config.yaml
rope_fraction: 0.25
qk_norm: false
attn_scale: 0.177
init_std_down: 0.0
learning_rate: 0.00547
warmup_steps: 200
Each number is 500 + 40 x the weight over its row's rms, rounded and kept within 0 to 999. Layers, rows and columns count from 0. Numbers have three digits each. The size before them is the row's rms in percent of the matrix's.

# layer 7 MLP down (transposed), 768x192, rms 0.0534, rows 231-337, columns 64-127
113:539464452498532441519516548430454455588585524468536483496550493464450493493469471507445478544522493467531439518490555554491424538522442520476497521486555547543503462491503615457576478542521489
092:469533479582473487559496495478538508541466508512512474490496528453518494471532493485487562483559483467468518569483455544459534485507498544545522547607538507507527526470585493524507586513438482
108:515437436584448572623521510480604501466470486525525452515550491518458484442537498515455500543490472522514480530482460427555497501489477450510457551475516619466555530480504508517490486410435435
094:476517464495498515440503416458465498539478597453524520516514565511502541575530462536474520456547445478491482480479485477516511528567522513493499495507409516499485506505512453478485441531559520
091:565481559539581494476528466530458434523482473430528446515491539518495545440540535471440530502462427487489427445532468523468499624463522446580491474500510521499544496468563460523522482527500543
091:464510510480463481558466490389540479536568522473523378507440507429461463466516518362453493517565515444501551454471520516495463506552448476499498507576462545544552480542456516500487579488461573
102:413468475486581550520508491484523535403484497456489490518516456540495553520533481490531481489535473489508462506460514428589534522542497563484537508457488405505543568517507542489533462503520456
086:471460614537510496419449548424501538411450488429516419483541509490507581506499486555518464488504506438528458582579602490527499520538473554461484508419515545460509478424483456478504536503510533
099:545515456474542522502502496457550530502494510416510537451450470448564507504509513488507547465574459467539539546534506549428487430466476512455520539460471538512483527485472545541450503517462439
096:469512480537543471505584576527488504522507538547457515515550505474556506473569566424512496448472501510560520434513568501448485455505439543467513476536441468456516531531529526572505543582427424
103:503540472573522476474536487484471450474542523487421583506552533589461478513530575476552509480471521481482474508504504487548542447537486572546457542475493520548573541513489506560539503503513470
103:454477498467487496534534545503458505471527580480581487500481433522543521456472420507546468495458525467519398485476500417525478495457485515441522522551489446468458444526506499535485449504453423
096:522512483468482523543604583454484506491491441576549531530551521392489528476521484441450508428498550560608525506552435524454512540505542505481495451498511513483476467494474404524488537563489542
099:531528532447474551479547493517557595432524437543456499424537480530494489593527566541553500517547461442493603499499490532480539477572568501520483466565516581500526541512515467464457526501521571
101:524559482390459483491464534544507481442449509477485578486516446559571511459463579540527489493525486486504506449407550467492543484531488486550473597500533538526421539517505457498526482440479520
089:496549531511523443411487494465543572484435454508488444476543489539511575495454570532441545472506519425526551540549515448573595541517455497515544499506494537521466490503386534511520546498502527
101:471511413501510511465556550540491589543512469461510498494523472575470509478544473436469506522491466493445529449535523523561506468528489521535507508498503440536559590436516545498474551535483495
095:478527505515539571486459461539527522532506540432476463501504492467521513506582486505465477460547438437495505488375517458490490579477488494467525524520572531548526415483538540539495516463524588
101:432497509539553464450429503461541519498453558513489527519447544492452428479566506499551480485512421425486458544505538501507499447504516496542447511535511449494515525532562551480549567483491519
088:512458533561478481480498515467482486506442431479517480511508455458493550512463464508519531571521523488492505554476536471444470546532590464506551446501531440485479519496507509506491511526485599
095:463541439464491571550535468539534466517547484441529546399554521529569554518568512519508416523486479486472568518525512473498512528540512511530571500533459488520479507490453454479486541493431528
100:465490464536509516533547491508505653437520452477543542453526499510435479490498529480579476547564487549472546505510461571513454533472466455464485476492514492534539525497516516519469500488520467
085:519480488561583513573456522518531505493493530529466439545451461498444563504460455479478543400547461565479543409542450536533444471472542462551532503471419534502530550490520520532513505530497555
102:492518540509497561517449487459469545501495483435548467483419512485436493504489575523563504477555611445423530556487469506482536540431486489436500443537475521523458493519502476464424459578459577
097:500447501517528492504531453549574454498591498634512553447526503517536526587518541560508522519496496519479471474588538501520509487477486471514488504458461471440398470489491496515489532521542460
101:462461503462489508525492561469507537522552483540520381429492510466537485519489546500472450550549511561488476507549523516453462510523515527555506496501515521521418535506510500495576518533492556
095:528536485506485506518509462486566577525498452526490512495528498464544490508494472521432469464473488521496491493459543530523437486464548562500460592517526490466451444432478601505535560528466502
094:507505475542473503478440546582502472499488504539504497450500578463545484520451506513563465534523545527492549525467504503537428492558488491510525471551580503532496541548462477522415541509539459
119:519555515567488422552491529503491499473436455493450502556502509449538502424487480518518483483527530495561501522455555595499513514517522578495447532521461474463556534540473417459465506524497465
129:545544552503497581455493519517535520493480529477501485502558453477493456530535477476399485485515523479467540491492481493557487480512492484473455508480481524510422477479488498567505458447511505
092:483444469536550438514494379461509517439574507496468494531534570418499522537503458533524455477524521475485448534545458452465629503482585481528436463531514505503511509463542505510526517469413500
088:489449548566419554510437431547476479465429539415483487482490560438435514523504478493541511485498499482526418518457495510470503444511617505516513457572509560347543535476540480537462532455465518
089:500475498457517525562526506513505494591554518446488492498499493478461427557519461557515522451457466465543531487522531502506556480513516600517504537506511502486533531456532498491439489478596527
096:490496511465479440478464447436599511515575509448461480472543463488557480496508502461516480582513435499508571525503468536454445494457586527525558533543556532453391461550572491431528523482482573
092:483580490437501498515559496611532509556505457483496468558561487538471547524553479516503451469523447432512461519465447487571469532532443455568498481453436482511511471539480519480497586423518471
098:542511464483543490471527441459551536504442553500539490516472466525548515537569472466461516474511448470566486524453418476559507458535517482574470496509503542431513511541461494494467536500509496
086:461513485442479462524462479583528422453546545394483499497494390461519529518479484421490480517506503544525498456442505511579459453510508434487486417440514470584484438498607508480529494455490631
094:602462517477469471463477497525563412484576493505449556497490433589482571456524553520472551445483456521500486489446524441521439463493488544528483545589545550576484478501516505455563415514471505
110:439490504565519491497554521461459454464506515532469479491495565495513503468479471554499479530513454530549474493467486554470532499470588449476454514499464510495520448585522476521512534459484435
093:513461495423543514523479521555497478433503485416488483505521564546453454518570476575504569465445501551393466433472493571477492533526473504549520457499495492494480538471507463498448468506536475
105:455485522467550502481526499481428546487491477428442509450586502560526573475507461480434557413502536555454419447477458487474491474502472491503434503525500547597453454560523551488494562457381514
109:442487490478498521532456505561423464494471465565535445503448545533441502605485458498549490502459526522506529511537423516453497469512472503554430453439507529553454525477493471511559480569557522
110:548480476533525523556479506487450499489560507473537550441530490501508534537465497606552482476451515483406497502509519470453477527511521491497491520485515558536508518416521493497570463476449525
099:530581525479494526501505487477529483477532491504596542470397414474477444484483529472432500440472492483461518487476480452580424437458523476568545458443566519574512496440480476475458537488519508
088:482452510532535492450523490482535471451457467472522433538489466478537612489475441522480560467549472512561488526523579512498504472459427418475492532486491480511449527452474547413539482537586446
097:516514504449540449461464538513457462487462517533482506528538534448533420475515483466529472512498431405477521530492533551444537506565512528483513505496556469500487544544522520475518538430460478
100:458514494468495534469524450570419484467538544597485482537462468498525523509471415436474556466516546522533438481471473531484487574508478570496511478533484498565512547503506443509505555483448500
101:420521469461476484542520557443446443536511442585491479473502414484421525475524437470502507440483511460453556525569532517462453479458512493532509482504516467520479481513450543501569561522484499
096:450502478489432464524562481468533479499550468495509457489512472577514523450450478462471386511500540479535525456567547468532514449470546476570502440453484487533507522508498506490532494558507468
082:513519509458538527476531515446498536524535499431563468550486488571507566504484483473454567458496441434428532431567459488463458529530512535546526445413514471533513531454482511523460469518467487
097:521575513476435492488496493513515468495459513480443495545494545453491515488513464496507513526488546484487454428465498535471437479430584475475559516383504514438494466551557557494506543398525507
100:493499519524583446459559493560552560488496529482498463458537497492503466499532557553508501545477583464560473424482543526507483520471498425458553467446585529471513515565497484471603457437432485
103:515528528421494496559495478507472482434461487591523443510513556483529479474540518442531487555513525526539458437482460488515456439479524528516478551422514519524529512482571486514414587513469381
102:459477492528495476484503565493552462476534495417614496481478500515534511458500579460495621521490459530499532474502440449503475458567497491547505466525450531475501544478481443416563544472509492
101:572498443406461472490541521584486487466515477513458480484592449519506513550538520477525511543507456537464472452536468519447497513487474481585537469449493514450451523478513457511503439503459405
097:470552529499550471478483476547515497463482425504494464488467499555476478536504478492511388489462466482478461457525541479478479544482520520498429520595473498532465455402486515458576545486462571
107:538503560472497562531501459496549466418481448553465480517551530455565494553505467490559454507568458529537460513523417508443447538506480418491541590461433524460524520477464512554501578441462462
098:552403489491535475512496450479506476483543504461567489464499456473523468519528509448481516448552480429502513433556583482463512573516477526458546507458506477508496517503502446377464499514428390
091:516495413533415478492533554510564445375516515442548492439535520528521502540455513563472554556485549474517500539561456539477577513512434480493496429550528545482497496473528480524537477472507470
100:459520526500436495523493573531446496496469484500485459527471467556497488560519534448519529474485540518476536566514477485504491566547491477525493584474466541593491501446489489520496451583462468
096:508546421422446569508469442527472434527540470480470487521493538476463440516447547562461523509493480427490525492555513478468496514545586498529508483531469509536516498474481530461538508508487565
099:415486493454468512457546462532623522504488505578504508510502480476505552548464451465465462529455458502424497537550532456445533520540488502516476477480530509475517494389557526466588481496439582
109:437502471477491475444524438513576469497531485531489529473538523499504486486506478518531536463450512495516494468510469457505482493464545466480503468509481531471533551513438482450521498536478488
089:480542519468518523571485479493533496530485537523517532470472499423519474501431518487476523541458466461524546424558495543530536530498497446555545500575396475460554480473562456457472537504518515
099:541537527563486470516521536486523542498427502487546525574442500457513508510491589533530524519591465541473504525533479513451520458460528512503493440476510507559568526498569438519532479443484560
086:557457530517521481473515489508518575498480527495497471464464461495479491483490476494456438561487495461501527509532549485482484579511482523449509424486551500533524412499530424495455545496485525
103:473442473436488525398514494501591507528500480530528461519498523466556558501501438530460530601522475501495494477545485520384494478465448436416522474531521478498453451481484527493480530509439563
130:518479510528514509434493507530515457468455497594577475525480381447554521402503486446582493502429480522498478478507524455480526524501551475532479431469486548505478448595487533530497491546520523
105:475511496499497470534479584568434510513485504605542450464552488575553506577522501503555475486557493546406583505485503466561465419439523488506470511442501484472481464474465460491538477487515516
099:516600544492537448545423502453556495471481500516480532504469551552447442563502440527484527465521510479542460490552517563474487551489491534530607516484518564517464511531513416495526562500510467
090:569476491556430468497441420528482513511505473531526519537552512562452462517510460509492498522483500449509500501469491473435536506537563448511508483479481518498500503447522509435490522506583482
097:523524509478480525503509450510527615505470547481568480490406471514436463518487535559549485563544504477484472463499498463547501473501513632538494586442535495472536540468514471532497583449528440
090:531476424479498511468472535524564530531531534479576490489467500498479444525475507453435543501563495488513609540456542478523527527511503538428486448479539527527468532547415549482446629511498448
098:561545506475488554525458487514550458529570528540539480503456499443449520453423516443433489523444502476517476457523551590502472533542478571550523537490520501507427482496467463531478583559482535
110:520415562490557485509505448483464509483422506503512475479502490471491452483509485519535488446548459508494521502538534574483443495536443484469528536518511533496460512511504483498487523559457474
109:521537529451518443504553469558508493543519495565545480553488491488557506512465488513494484478529546493513479518497521545531491491609458535488513444478497496501530534503433525515450395567516565
096:508506472481523480498559515619491450469478481418491562490494422433503496535521452488527484480472502486496451594503481496463474517543524514496509473522469495677539473577523472460447479451580492
104:523601502515442480519518443454586488524496463574489451489535441500567480484481450489443516483578475452480441440475434546498491573466479507555500560474499471520436559510499487494469483497540445
111:544479506467516505495538518482480555514516411501530464595390523457488437483536501516484494437479530485486540567432550550500544448499466483394542493512473475482572526492458532487398470514497511
109:476495526559490559441529483506496472530543477544527418493513446477522512446499500452522509445470412583496482510447447560382461483467488492600522436548509512465470524494539535490523513557561545
106:542499510514500474507529530538509511470454470449510520408502494503528578527511465516475546440549446514471486496553483518519420476489536464506561521583494474482436497500395534452552449489493488
104:480544518505491508472458515556530440643516484439457502421520478510563527500521510439484520465530503555460473530510414475522516547476513480533537532517528465507503450480518518505520477577437524
107:474525510617447455534525512435482471532466454483476506439513551463476479473537516396486540452492520438514475521507500508502500606485522526511521500508508510521572455507473474452452469582563528
092:536486516484480585516456570526529433385541519428436507458445463474512496544474517544476466521484495591572438547487484524520499403470502461447527530506477567525488546433496499428431427542502489
092:513439513529543532435518475539537495475568431458543551495514459539492538537439508537498479456483441491455449488525504380429519501475531474468453450480443504526511515494520542416475600513433583
110:534487458493598404516448479529458557559551464485466506510482492414513481454529445413470517504486472538568554550511512587462495474547547468530533484505486443510550449532459566457479470510489532
104:477521582486570532475494515541441481511523499564521505542496500513474576541526518506483477520521514444496451517506526527448457515493545519464498488546618502530491498466526496483520492475505482
110:524438487467496457515548438512516479417456491534592509539496564496550533488479507498574525514453525484492401574480524532436501472513492438497523474478558497452406501448535531523541507506477521
105:429505536516492572510494480490561519535490555531464451513459518496559511505532508520500444526543516505542537523506517507509573359503535592460463466520477503561556514582510491481517494478507511
076:478542464495469492476558559433494429513547527472481550558466564497491462456510479438503494539522511541526562434458546491523541536493561517481529496528508470400405471483489453575513452429506433
106:528458449501504455486453534500447505530482548426576535465534517562474530490607482503494527537516473502570477532495481496536520473461434452456594477502478481479549457502550503487522411481533504
092:512471524490506510517566527488446498462537489412485505495384472494513546429488487497547556540502544490500510441528446476491536484540446517613499456510488431476521504496542513458508415527512464
097:518511595489460458482460461484582520495559434359443475500539464537452553444429520549502514516470499502499487478477538501495529533598475471527475489528519465503449473478516474420532445480505476
107:462469503504571485456532447533504637500556497420443546491498459454510509495476476529469551475478533502513577467491529565469503441450510458510537530560498508502467440468439565481499463477510502
096:450535428470492497506482485522538552451495475496385533556591452533519512497567546425471533514489454523531535540536451504490469501485496449454489458561552550419470515592571531509462470406553485
091:509446518548448474504493545547453542494569533511524518521501504528461510476488526563517505509546471525599526468468441429488500551496500472478499473523599497479607457576533480526462450476477527
116:546467456544532435470535461432481496502518532541545537488478438567557480490544463528501515519435498567452501465556529618521443430511484475504496490488498502497468557520515524555534481474463449
096:467486497500461525475470547477502529414561478501499519493545518581562504569505480460512550497444521573567458493491503506497473615561495444514511478463475500459488504464556546531457464525532506
087:477538470490511459538480453451467565497552500570445440505479502563411445519483516590461522590562518534489552495427552530438527525522575506530450507542509457509418513524464504487444438418506457
089:487433569533519478490458487472501523449533401511497522422399541593486507504507486525500551535463518485518517477548556521474564442453529484483498402559486484538464497470506514478521546567497546
100:509429486548543439552523522539432460529422524442526457524539470531576465510556445492513491519539476503518534490483548515410472508474433457524457434519472499485513493427509570427506464585541383
093:476469500488485458554493515535503541472495474463495482533495524516505528500488537526490495476516488468475427443482526525467535503538468549507549560498490480412439466486502487445491546416541516
100:506468604561487473515527471519535538551522527484523514542496467558494481548450464557429492456495473495491526437496522507495508539554521528540448530545516499494441483418516546454508479479508516
101:518481444542481467534478511511481611504454454509552541542489461474436533498532456477488467498530471553434515463410414534513494569489491480417497474467515563576575602450515542505563543581500483
107:447563506521508434451446564522485491478527481623479499541436523440427511532469483451504493529503530561536444478429504466429508556522464481457515506509524496488409583504504512465503545468518508
095:505509499466459470485495519425471438420585497503556442529526479534442478542441487496518553544567471534529531552506471540555491520501490520491552528446555508538427560473569513517547457500532466
105:539459549429513458464577538449544471569491537521497510461551507534427569519529544519473476505522476492533550457547553492497510559468525438475471542549501538463514554422552522589482546530522484
# layer 7 MLP up, 768x192, rms 0.139, rows 232-338, columns 64-127
095:482541573420537488483476476528481504485442455503552488509506526595462508502466555509480509470479481525474591523507447484523502548526484490489513547455481484535522490510443443466453469497485524
114:477454513512511567445572467470503537454519458555481532527510438539502510479499489487480487493572472488483534503502421453573485418448486526473442484499490520500548442509481466522419602465549517
095:523491499520523490496469451507469514456455472473507453458532486518513443494414502562459458512469497563499498520517499482510538568471512501523525446492559534484465509492453448517445506480523491
094:497441526461471559520489482566479513466457530439482507481444553448434524469474428544594504517479480503484451463490509480497492557421558444480478555562472503435478567450413528451492518557493478
097:596481438533548572497524412452440446482522409511501500492427535544505452477504533475469491535454469502512513525516446465459449466564545554580498497505539465461523525548485512483511492464502480
092:508479571557530526436546487560521520489531507534481482552471466455496517481471521488494506477485500559456500518533437492453487529473543560492526551486490475419491504514526497496523501540519549
087:492476468450467509505463496526533547540502523517564481530502504549435436633500554534528491549513482462501480499487520488510476494454443536468504501481475489465493493479529442568466451497547521
096:538570463499522519513505406531508523498464404555442503536409540467480531517571531488554452524525508554506514569525496501547571566495488507528422543487417503488488538500527496461449517508556463
100:503554501559424548476475503552558458464536531595484456463486511513493491529461502524502423484433482488509484466583539477521485543457537541516443542507533503437473472464562468534428451461373526
104:551458478494500419562462525507496448504461509506545464544526521507416528542564490483550486497518526459437513594418462537450561544468458513543515483543543457449472547519507513573479496429500390
109:496500565451481516474469525466552485578512484487464537433558530556549485466442564459446463498493451501554549550503523463464540419514489555561494526446432541496570524505526523447510490528572548
094:502500460452438523428527426501557518554608529556540521559504514547446471441516457605512476483517508512464519516520471443553465496512515423516566516493565454492479514477524557574510492504487432
096:538544530542522509516447535518514481521520455527481490414454519526460468498470603538508446497443478514482508456506503599470552539437488493526490489519437526514565539535448494422545464481456511
105:533518470564495539526391521525519539467476490465556502539544473533472485469486603549460446503526486428500486544563479434438528460462540514423491520587417482441433490563507549527555521498462501
087:465439573472526455529537501441504528482520582500522543470459477499592490510496492497553510503491498562483447438503537467515512484578531472475488459519521434445497555526600523508542491498487540
105:575506454443504563483481491509517472523535552540514570483490507459544498452476402552467410434495589460492538514510480474512471487470521479584445490487566532500479572595484430551526498500480483
090:457511506512472466585515466417512485573514457477473488433497529496505500479460464476471494430358521504470478487561500505544430430521533460495503418509501497544483521470549437505460468540500470
101:449551453514495502540443486475503541575511530550510391455481494441485475429401464489442434569536472535434503530509512492546507539499525502490514524507470482504458478484570506490508501410507452
088:442502462484496494465503490501527536492499513492463457507376499482498444447476553442565492502463464606443435556477495484502361508521420502496444449557514480535472538467480492475547511496479511
098:553458549489473488535471508426515525454501428524558497500464452490477443523463504442528469515510484459506426510506495526457458569504488487434479546567493496475499461481479485504511456489467552
094:524494472577534540481522515456463402494418515476517493534550502418561535538519470466434557525494430506469509533512488518497502469495489535402528542489444504459506492589489452449542479537493449
087:415547504473493511412539524382521489542456436494458521459506494507473493545499482520459566516501441475504515543449430514540477539558464438505505481536574511468536509505478464460537514518455524
099:510478478507513426552543532527446481562473461546554487476531432470577532497487564486470518480461528554502557505457453594538567505488492518424518509537495503439506512482533542482491409501565511
090:477454506592518498571428459462477556466470493619522452474501525466447555465555530511455519488521467390538519510495525517529502553529489508510464502510547475537459501453504507442462475522450561
097:481485487563450420503518505495514477499530535488538440595537486542498514481512525531522616483523536496524463525476520469470566526477412417448519456468516426468531479568463468503487509476559501
100:499537550520488500448505418492439484500494520493531479531585489470535469469591464558545545557546562471563451482545483460495498497472519560491544529525458486479456483440512529429452571462526480
097:527495490517557483453556472535521464485424503504506542535528509478484479578497514446492447537545520492430524389526551439449484558527493576522465477436499524495479560552468528492499545492457479
122:485501468471532538491449474474502476494499431525571476535496490533479456464511459512493529487527489572536554557499449495523549513489564522552521488491463436410539496467471524482485451487558553
114:545508381518496496565522495466502442526609488440538600525494505555464494544489544539529493524470540505489569482553529493491547488499489532413418457487502505494508489564510554510560521452425484
103:557441514484462513493453549483458501525573459514478530388545490516497490508490480498562525582458500482453531540509517485468538555522534469453495433480568496472545447489393452539458508460526526
085:529479490488550533494541528466534523526455499445564499456541410493557486478515504550515488471578480487526511523477521505504559492438433564523443482483466495480436454490519449483510378553502459
087:445494534518498470494484452496520512560499439504470559579523507487522489534503451505500552474521495558495518541495592445435506508549519465477549471497501410516526486529476568473454466569546571
098:483510486496551547439501515557503525438549460526494494526513521494455548503516538545494474494516511527435441531593538507445552542535450443464487505508541423500541478513440578512484516455522499
094:541503563534466515511465449496533456493505483488542574470465490461518533480502536456488548504517505443456509507482509458551553427461528476446493488529451497543552412560560495529511472476547511
094:526510547586434467519507522460539572442495501509542464504509417522491451552492473491521381507480499476549469481477446496496465484444497502474439555505511528496418524528566518530473467492563552
088:513524533528464507509493503487511529540522521495526516521536595516490474404470528536524515530482528467510571485555470508544534537482489537399447535509484490525490523499459460473592554552470547
097:522548535465500558561533499472522489505426429514513512475543520553500536462475480553511514529493547526538432534432491464482501542502458519520519514460491497483477521444531551486527505472594476
115:428425562527459504531428520474475418472517516538514465579509478428499476504574453462496466512533553447496508437551512490507513534487512518465456455443480473447515485548569507446531486506537451
097:481522583440499459476555499450482470573556506543523555471479489459496552511504518476485522537477429575582481562531489458472531498500491480571456440484451463510462475508455541499567487479582483
104:511543491537469498495513526480489456538474467516520509490511437491548502515521567508449512449533457540450548535562423500408487557463522493471479563482489521417496500511506508517538484496552509
107:530475470513488412479485498533452499525491453610563508502578517457525587500487464528459542493518559537489503398507451490527448419429504488526445497542508487483507504542483576547513454561464523
115:513511548537503530512481532471480523455487363565487527479498509522522463559464519536460547539487500569533518565479529465498499477497496499465446454496459534491465416501554547432503467505514511
097:532509503487512451541565562561506599603434514505500452529509539420490467502498487485563438487507434467506539545510476540462531527460474512473621441579479468442480496531540530549541439508480508
085:518523524476492590517479513473520516483530484450455459532467488470488468400535566470470466515452551522548538502481477495429518445445530495519525489483509467504548502443441498552468421514462558
100:537476450519468476463458467531485435582482515497448476508596485472535565547441535504436544539491460516572586522476482492525550506483511465465503481516450506453518526568512476441432457518613452
104:574520490477551467535466492546500453534494494528517534479470473503471551436488449525499452540521507481512495540567498477500415540422501495511507474530463508392513522490490569520395494512382504
101:497524504527549556468421541468543429534510453532472425491542490508471502496449526464510521474534530489479421543514527473491531447430483469517503532519520489457532452453498411552554519536463470
096:519516496507467581485509508504490457455533511436506558530478523431430525482514491532431494448538534511434459501463526429516547535541470532470513483418474523499564483510531551489467525515528531
096:538521566488483463439418518504489506494484412532402470431551466514511462505501529404526505531498492553443452430545402522458528541589409440466493455458522497466435484539534529488536513499449496
097:453461472512475456577545513536522480508527464512529543543558512506565471474507465497508453492476460524482544564457468482502472502408428446440469474555511475489455548506521503502611493584461444
095:576559507542423557456443448493593428470479483520461514525461468460415534477463491426515479507488450555455511513507438489520489528475539543506474447536468461576423553508444488496496461516566511
109:541376526466507517459547511576508505553525482483501509478500506456534525499485487547446514448474480474505637489487468533471485519412421473460463504478418554442518504499434488530516476499451550
103:473484511546559490481505454491415550451506485600492517502451546525496473479557538517573452509502526497483488499451519509473519530476504540464562573541442496472530428558518500473424477493515504
103:481494521472488517446595511477493547484514482534583527607398512486465511464515460529621552412431528507465478512481558508487501452457492539461527526545580458513458509561541544494478491482568481
101:475476488475507468527465520514458455501511564462507523499497458484424401518507518513545479469511505449515476484537487468461538494548490440541458486504586506461520540530411520398521518510539540
110:520515567525517486466514536540588495458459485488561533532498536609553508523546512497525504466524473488463510503515585402535540426496396485528483445476504466475518559507487506464513474463410505
096:538567429460397470538445581593533530553460486510523460510559499519513520503501471497483488573490492505512477539414467604462472467469491533392537485525503495425451437494504408518563516498516501
085:476450524502517490553508527524507519574495512518478519465547491538477426494487516437545476470537458517558471460489438481496445474415556522542444453530523500484491468525469487545432525510514468
102:492495562495504358460500505478498485512500499463476483469480454568483502558492405571556521522462563511455459466571525486520593465524551610470469464476514550455514547523477509470453480460539435
091:514546515530533501451528594515536451477490475488542567465452475424558480503505494467527510509480425551559485520461549451487536513505397438403489466468470565490432611540468438499490567522490523
105:524543496559500434485462520530472430475461532544479516457503487531460535468502480469420473536452517513515484488423466427469441525455462571518434503481492553494467519471481470578447430521489469
115:577488519439475523463528563489498487570543528487524442470524526457476561406562440544460493488526538573496452464578487481493556546466469448560499508566510495471493469461567515525548496488489543
089:481503458496489444566482499482525489495562490525536555506503521478426504475456467430467391501573494553546525581468442532475518455503515536449522471471526509485554461550521492540527482527515488
100:550453543534525488540547485508482537521529489539529545545556484456465450486505420553500489446525445595472481484518502476575565460491455554482461435478476478498503565567551476440499497502441444
076:519500496487559525585529482536467492465472481441449550473579544512463474490462483497534555468493514534490567510483499395486555445545464481521524438467446473471495507587513525485566469588502463
106:481537535439459489530533468480449530512468491526489458496489472435481545490479586436503441489486487485408480510525534499468528523502545461611461486526469421451491483461465439483520486444512482
109:505527520498499475533481500463513490536482485441448529511518548523450484536518546482414476523523456440504544565508471458448505497486465499422435530517548477470495579455577462458471518479511516
111:519475479507476476457544515548500438539467480503545535495527518476480542516468561534571474546453545555463521502470465558520509479519543493487497443547537518470465522518490505529479503457504529
099:496540555560440546457504516522530469564483489509452515468552530507470512439545538476533497546500411502484518480489489424517460502416567499544460514564539482514557485479486510523499495513476433
089:488527511529470616486467493489490440478496541553537588588448522531523455510447508471490505448459526570559576516476473480549409560512440483499515490444540463486563511525501487471534524468452508
095:489474508579511491441439513425520425507491424451518530547436510431505531473506496531487518454478474545446497603517474458469481531537508501480518459542455509447522442542474584471570482478519486
091:455440504548436480454527462467559530497539543536536448506570450535521478434485459570567474434494560515554544543562444482526521492461537518532465436495485503581493498481528539526585492512539561
099:499395447570531520503529483487526552490474517474509532525511484513503532547568529521522522443486577543371549572503436416503500468489505485483542411521491494514528539468568558555507476537525459
110:498539487462544546504519449599595479483534529563490464521480488506523524451506522535456463454508532523522493522552475474461465511536489463492462394475498525498500490514570478583511410575519512
104:475518533574508512446447496520534503441422453503498547508489533393528441518448556483489493525530513505439518527424559418505537502510459434411560545561499517463489460518543569428522465432489539
082:489453536429561540536463516530478508476528492476557485521444527527530529377452559469481502549448542527511517489532494503601501469481418563464439491520531479579471526505474440594482507444506469
106:533440512506465539480490576427538522482529501521390530578536513465517495488550514477486443524477444534541470531472447479493593553475477474479465475522591438456515545556518438492517475449528549
108:572528541517581473491595498518489488535454479554563534456597517462455511533512454397540477506491464523498517483488486510447560506537444468478511442495500471512540491491533468454547525507551541
109:522521442495473531509508525490550525471467386506501491528480519484543463565501490480431435410512471534473511506562498477474437407479465527461445499528486571505498519688392496583542479520537574
104:516495513433508504545442494484498516538577471407520551503520576485536540448465465525518476569499487508463521499543545472437484491510457518528511504397519490467601499485509462535490490477496452
108:465499569500456472465505519576563484515475425416582501519436546483439498435508526526481496513519554507521540473421516469470580582454525551517485548512472544552494510534488440502523540454503502
102:500449444448480554476429506537526535514497459486494520453524562498506515485475488446548526553530526617491501470527511573507466541528482456439502573584560481501435571466562508515530476470445487
097:398475546455512548529471514470459554493472496528504504563473446506446504514508517481518511414490493526429541526483477416531458467449505512446490461465470577548549510513516460541484493505481416
092:543523500461495466525495495507399544494515526487613495552441539493480450435579508495514462508516528526525598516534498533508516524540588530503533473567556473419428533472506482584546505464513478
105:426496564536484476468549508485533446625456432515563554501454484533524435525558498503500511501541484556530494556524497493503488517487462474520441440430479467431424477509412477461484474500462491
111:498390540478525465492456403575436501566463470526435545501512516479487477463417464492492499486580594486533490500468533444509447475540450467470472480447562557469510515500530505488522505529472498
116:562508516511537485436516484563494494478456516427542490568467499441463538543443490478570555554506476497510536539483556483509474536475486529468480430522466472434390530540506525504479443521481468
110:516459599537411488452483518477514462454459486513448441489477483541502485538511453445469504579499569555494545544499476509502442462516510530487458465509454502471502566546484552478484480458514594
076:568495526491516502469474478463428527507473504548450427526424450522535470547491550506517504527460478507541497579527510506497476495513496479482478495437520493523573487487491559515511475566456547
106:519507460503471527452455498534501450518489542520558453482476474483394476434529469528548435524489521516458469521474484462553559556482530501498521482476505488508558383547466487499551489477508476
094:523522492556479488463402554533507467501491485492474528556497516531523469521418517529539525447488588406556527516501512553467607485571475541570459514489530463478558563450480539503449421542508508
098:518469450508535458509528484529469492497502513548504461509489513485525512544509495486423524463475474567461545568590519541428542451446445423499457469494477436432561520514481546551534475475509545
107:546536582573512483469535443488550527492470553524505450540545550525454466542501486416506482468511525495544548485519565531510512415440464461500471431440434434496424518541466464472556549466486464
095:526503470456476404494508482549450500538507504493552549588536516408488482503457505522497514482493448546468489499626437483549495527526450531516449476569481500484484534512546586487476548458494498
097:537505531494573428512522485544522481480490478470481494558505442506492520533521514497542496458506531430506507485551526510557562591521492497459468502577498459505507460507514482387462534538483563
120:530546540489541497522558543550530512458489494511478458553488507419489555455457450517507591495471451550458472504468437597481471391490495460461505512460486540562480473467536549493431479535509582
091:525453474496504511519460519567553551578504544474527491481561481439523514557495461503488570468426486437458506505534504440545541503490507525479490458513522485452464498473492565536472514519513485
087:517564474521492526447496554569554397455482451496538486535549557430473553462502507506568503460465453499498511495490545548477480535502456506500488412497462469474477479514500454538477555536492507
089:532562423544514512466507519524563468490499526533497524564519490459476464444471555522496450559507494489462537476480551443547413518474539514509461512512517544538466496472506496456458425484527429
108:488496437484511546490523501509514501505501417505442529522506555450517499432444524562460452494455556437532566509507449442525477538511482557530519566471523498399485491529508483447479468487386500
091:477506521527546522522544514506486478549449520492527603430476486480475557409479504501519455527577436562425442545491507486499522494431506498482440460506426497561473517582511516511518450521540474
105:575550539541476411469589553484508495580519418486473516551470406410530530534454438480466506530542470544582451532448357556498531486482515521511553503498497441477479461477485582496455420513537484
108:535524597578534474545523471454509459494497501423598477529478494448536455506564513404481535454510522461492489493562536468479474462532560532533415481521494491474454430496508538420483438504494526
105:505488496540502537449528507523456446576528484502545472565533497498497482516462503470444461419522544546500496505576493489499520486514460533466541522450459516547465459505467438446473518419486494
097:471483487502497547455441486473587419504540519503587462557468543500459476544510472503488467485492514453466460595417494474516502471517543466541617503495540468472549462509531514529504493487543529
104:486482474526515530513543440509461541490481453518454576521515535557519517469509556474445493488522499564477455461477403531543499491483521542476526506608458523429559502483559471530540411515456516
092:488493503563432482497482459449448517425480501553509561489498415472521501485428523504493512528551438533381509582475516550482502490487520558575490521561467460517448506518571478540420462418500506